Each number is 128 + 32 x the weight over the matrix's rms, rounded and kept within 0 to 255. Layers, rows and columns count from 0.

# layer 18 MLP down, 64x256, rms 0.255, rows 0-63, columns 192-223
[[ 84 166 161 130 121 142 151  77 131 160 156 103 146 224 168 132 171 101 102 124 117 158 113 126 104 169 167 136 162 147 161 136]
 [118 168 146  99  76 145 117 161  89 170  55  96  92 114 191 110 109  64 159  89  55 175  32 169  74 126  79  64 144 215 154 140]
 [113 128  92 164 146 108  88 177  80  80 125 122 121 137 159  78 183 168 132  65  95 129  81 157 120 129 141 101 137 130  87 114]
 [146 148  65 139 117 126 102 112  57  90 144 149  47 162  87 153  73 112 113 114 133 135 129 108 131 139 110 172 155 106 120 128]
 [ 85  77 136  91 157 157 158 202  87 107 136 128 108 146 132 105  97 150 158 122 122 203 133  71  21  99 114 120 147 107 159 157]
 [121  70 147 163 145 166 115  99 111 159 126 148 140 123 159 169  93 106 157 103  94  91 107  90 147 115  90 153 157 151 139 158]
 [175  75 116 180 115  83 149 124 115 138 136 220 162 122  97  97 144 187  99 122 134 106 179  82 142 128 135 157 104 146  96 109]
 [108 116 153 135 142 142 121 158  57 145 148 171 107 183 112 116  90 155 121  49  83 117 150 128 144 102 129 194 143 143 140 163]
 [103 129  92 164 151 137 144 160  84  88 159 152  96 106 134 133 144 130 155 107 126 134 103 184 148 138  94 180 139 129  62 100]
 [121  70 180 108 143 141 140 173 103 160 123  78 172 153 118 137 112 233  86 168 125 118 154 177 104 103 117 123  60 132 175  68]
 [172  94  99  83 125 125 142 145 115  99  75 152 123 135 106 101 105  53 108 157 149 121  97  59 175 104 166  61  86 141 144 122]
 [ 98 152 144  76  97 131 157  44  87 212  76 101 114 125 137 162 188 107 106 166  65 102 122 128 146  66 105 131  95  87 117 189]
 [125 111 102 110  58 123  92 135  92 116 120 126  96 139  84 189 178 110 110 115 113 189 113  53  69 188 164 131 105 195 140  99]
 [133  39 122 136 110 170 175 220  50 169 138 175 105 136 122 145 142 129 147 193 179 129 132 105 121 145 104 163  94 141 140 132]
 [ 91 102  82 129 138 111 117 158 133 130 123 111 101 144 149 117 128 151  89 151  72 130 141 136 177 138 132 128  87 157 114 147]
 [131 203 184 137 178 138 193  96 133  98 121 110 142 122 121 171  69 101  94  85 128  99 156 145 170  70 141  94 162 204 163  98]
 [160 109 127 121 118  37 115  85 107 158 130 113 118 114 186 169 127  79 145 210 108 130  84 121 108 167 141 157 196 157 162  88]
 [119 117 119 139 149 125 123  99 124 113  59 142 142 126  75 134 112 111 136 113 120 161 106 126 168 124 143 109 172 151  85 155]
 [ 72 132  69 112 180 133 118 164 149 145  94 153 127 155 140 108 143 168  57  76 176 149  99 130 106  88  87 111 130 100  89 108]
 [ 97 155 101 143 138 128  93 114 112 115 138 164 119 145 117 106 142 140 100  87 149 145  82 165  81 119 139 141 165 115 120 125]
 [183 134 132  83  96 100  77 118 123 147 155 121  59 109 119 114 133 137 145 123 110 132 185 200 147 160 160 122 193 117 140 115]
 [202 163 152 145 138 153 104 161 165 157 116 156 178 133 218  99 138 137 161  88 139 107 131 127 167 126 127 168 153 169 150  92]
 [ 68  88  95 130  77 142 113 189 113  73 152  84 126 121 131 110 106 128 144 106 142  92 177 114  98 149  98 110 118 148 105 184]
 [140 123 152 165 108 111 110 153 104 173 119 100  73 127 139 112  94 180 103 152 178  91 154 150 117 112 140  79 175 112 191  68]
 [136 142 100 192 148 157 114 146 136  85 153 126 141 167 141 190 141 168 113 101 184 137 118 146 150 128 121 132 154 123 139  82]
 [135 140 109 137 174  43 106 114 137 120 135  92 171 140 148  85 157 112 130 133 138  96 120 165 149 149  66 139 158 155 121 103]
 [173 114 125 122 140 135 108 144 108 155 149 150  98 140 170 173  86 147 131 140  63 163 125  98 193 140 119 191  78 157 137 145]
 [182 165 164 106 145 145 144 173 142 124 142 138 118 111 146  91 152 161 125 120 126 183 104 110 148 108 152 163 113 125 128 163]
 [125  91 172 162 162  65 148 177 132 135 151  84  97 138 145 145  93  76  81 126 139 197  84 126 124 107 193 204 136 131  88 161]
 [167 121 116  92 135 107 122 114 125 139 174 149 100  91  79  38 161 110 143 116 128 133 150 178  95 150 154 172 115  79  85 128]
 [105 178 173 110 136 124 107 145 119  96 118 132 112  80  84  93 101  76 115 153 118 159 147 164 165 135 177 121 133 138  99 102]
 [165 105 110 136 155 190 126 120 106 170 157  74 159 141 149 173 111  98  70 159 153  84 139  78 166 191  70 140  92 155 114  87]
 [159 165  93 186 131 145  85 204 142 142 128 108 156  85 141 125  99 108 196  86 147 118  53 171  95 149 147 143 108 136 125 128]
 [136 154 196 143 125 136 129 111 137 131 128 170 124 110  73 130 162 154 100 142 135 127 134 126 129 150 129 126 126 141  64 129]
 [138 122 125 112 120 142 161 104 103 183 104 120 201 157 120 115 146  93 152 174  90 106 135 147 144  87 156 132 100 168 116 146]
 [149 149 147 155 163 114  93 103 140 109 110 107 160 115  87 132  96 111 144 150 156  76 125 171 191 173 176 104 126 203 131 140]
 [183  88 118 135 169 136 123 114 176 123  95 124 159 126 134 122 146 166 110 160 138 171 116 127 128 109 144 144 148 176 155 117]
 [138 106  62  99 118 100  93  97 103 139 143 143 160  79  72 106 171 121 122 120 127 137 142  74 110 134 148 118 111 108 136 155]
 [109  60 117 160 138 123 161 102 129 149 152 120 119  79 133 154 156 151 116  77 129 177 155  80  91 114  79 169 104 197 166 144]
 [ 90 133  98 111 135 189 136 111 146 129 100 127 125  63 109 166 163 111 120 152  90 148 123 102 142 111 109  88 110  45 144  65]
 [ 86 128 159 124 134 120 127 136 111 177  87 109 167 179 144 108 113 101 135  93 203  77 134 118 164 154  95  88 133 140 132 148]
 [111 159 141 137 144 132 167 106 163 169 163 141 138 102 123 132  82 106 143  79 140  78 165 155 131 112 138 159 140  42 123 148]
 [106 159 173 147 102 157 137  98 138  97  65 122  90 132 146 107  46 147 137 188 137 119 123 140 190 110 131 171  88 155 124 137]
 [145 102 100 107  92  83 103 129 115 145 112  90 128 140 170  63 154 125 135 136 166  60 190 120 185 108 154 179 132  88  88 135]
 [169  81 151 132  87  84 148 100 148 168 128 101 147 138 118 112 161 129 125 138 151 124 114 120 162  87 169  37 165 108 117 119]
 [128 130 137 104 101  86  84 182 105 137 166 154 115 134 159 135 136  99 128 123 192  81 146 114 176  87 160 135 107 115  66 153]
 [188 113  95 143 136 126  82 137 141 130 127 109 122 153 135 159 119  76  82 139 114 119 143 169 168  99 119 113 107 120 130 181]
 [ 94 127 136 125 135 110 121 147 164 134  82 109 185  96 144 163 203 121 155  95 113 145 125 123 113 140 143 148 162 130 157 118]
 [133 164 161 155 150  97 134 128 133 173 160 106 130 138 164 147  97 109 123 151 131 109 105 171  94 107 160 106 148 103 119 107]
 [153 155 144 174 119 100 126 157 137 121 153 123  87 197 135 103 142  95 103 132  95 160 145 131 172 114 100 134 166 117 125 114]
 [160 116  66  57 167 146 117  90 161 136 114 135 122 122  92 176  95 107  84 131 129 147 123 115 118  71 131 121 137 161 188 173]
 [108 207 163 164 150 112 123 108 126  56 113 101 155  82  95 173 154 122 131  95 148 153 101 157 114 102 158 150 145 145 152 164]
 [ 56 129 156 151 161 109  76  99 101 133 171 151 102 117 125 174 123 154 118  43 193 187 164 152 122 124 119 136 142 121 146  82]
 [118 113 105 140 104 119  51 119 117 167 129  85 132 156  73 150  91 146 149  77 195  83 137 108 140 154  87 103 140 112 125 108]
 [142 115 177 141 149 126 130 123 169 143 182 132 142  93 139 136 104 147 174 125 137  90 145 114 153 128 156 162 110 108  60 149]
 [152 125 117 114 139 150  87 113 192 161 113 158 133 156  69 175 214 152 128 152 123  80 166  96  99 166 137  93 145 155 108 114]
 [126 179 127 127 125  75 126 110 211  92 124 109 114 114 114 142  83 150 135 141 132 151 136 167 103 115 159 136 128 140 108 133]
 [145  85 101 140 125 112 118 152 142 112 122  78 127 129  84 113 154  85 172 129 150  74  92 138 111 110 153 204 180 167  80 130]
 [146 110 122 110 132 157 167 117 178 143 123 124 122 126 147 138 132 139 132 106  58 144 123  62 118  94  85 157 107 115 138 168]
 [155 130 101 149  98 106 130 109 129 148 127  99 162  99  84 147 187 135 187 169 129 100 134 122 109 156 172  97  89 173 157 158]
 [163 147 122  67 132 120 119 111 157  35 121 174 188  78 117 116 106 147 112  74 143 144 141 113  86 106  90 134  94 152 103 155]
 [119 155  89 156 124 141 118 114  87  96 156 172  93 112 125 134  94 145 190 125 156 155 156 131 144 111 162 116  94  57 128 164]
 [150 113  57 108 150 139 119 132 118 158  77 165 147 135  95 108 177 175 142  93 127 138 154  94 137 120 160  67 117 120 129 196]
 [123  85  91  95 144  92  99 128 106 179 138 136 124 237 161  95 117 180 160 135 135  81 115 122 133 153 122 164 210 158 145 140]]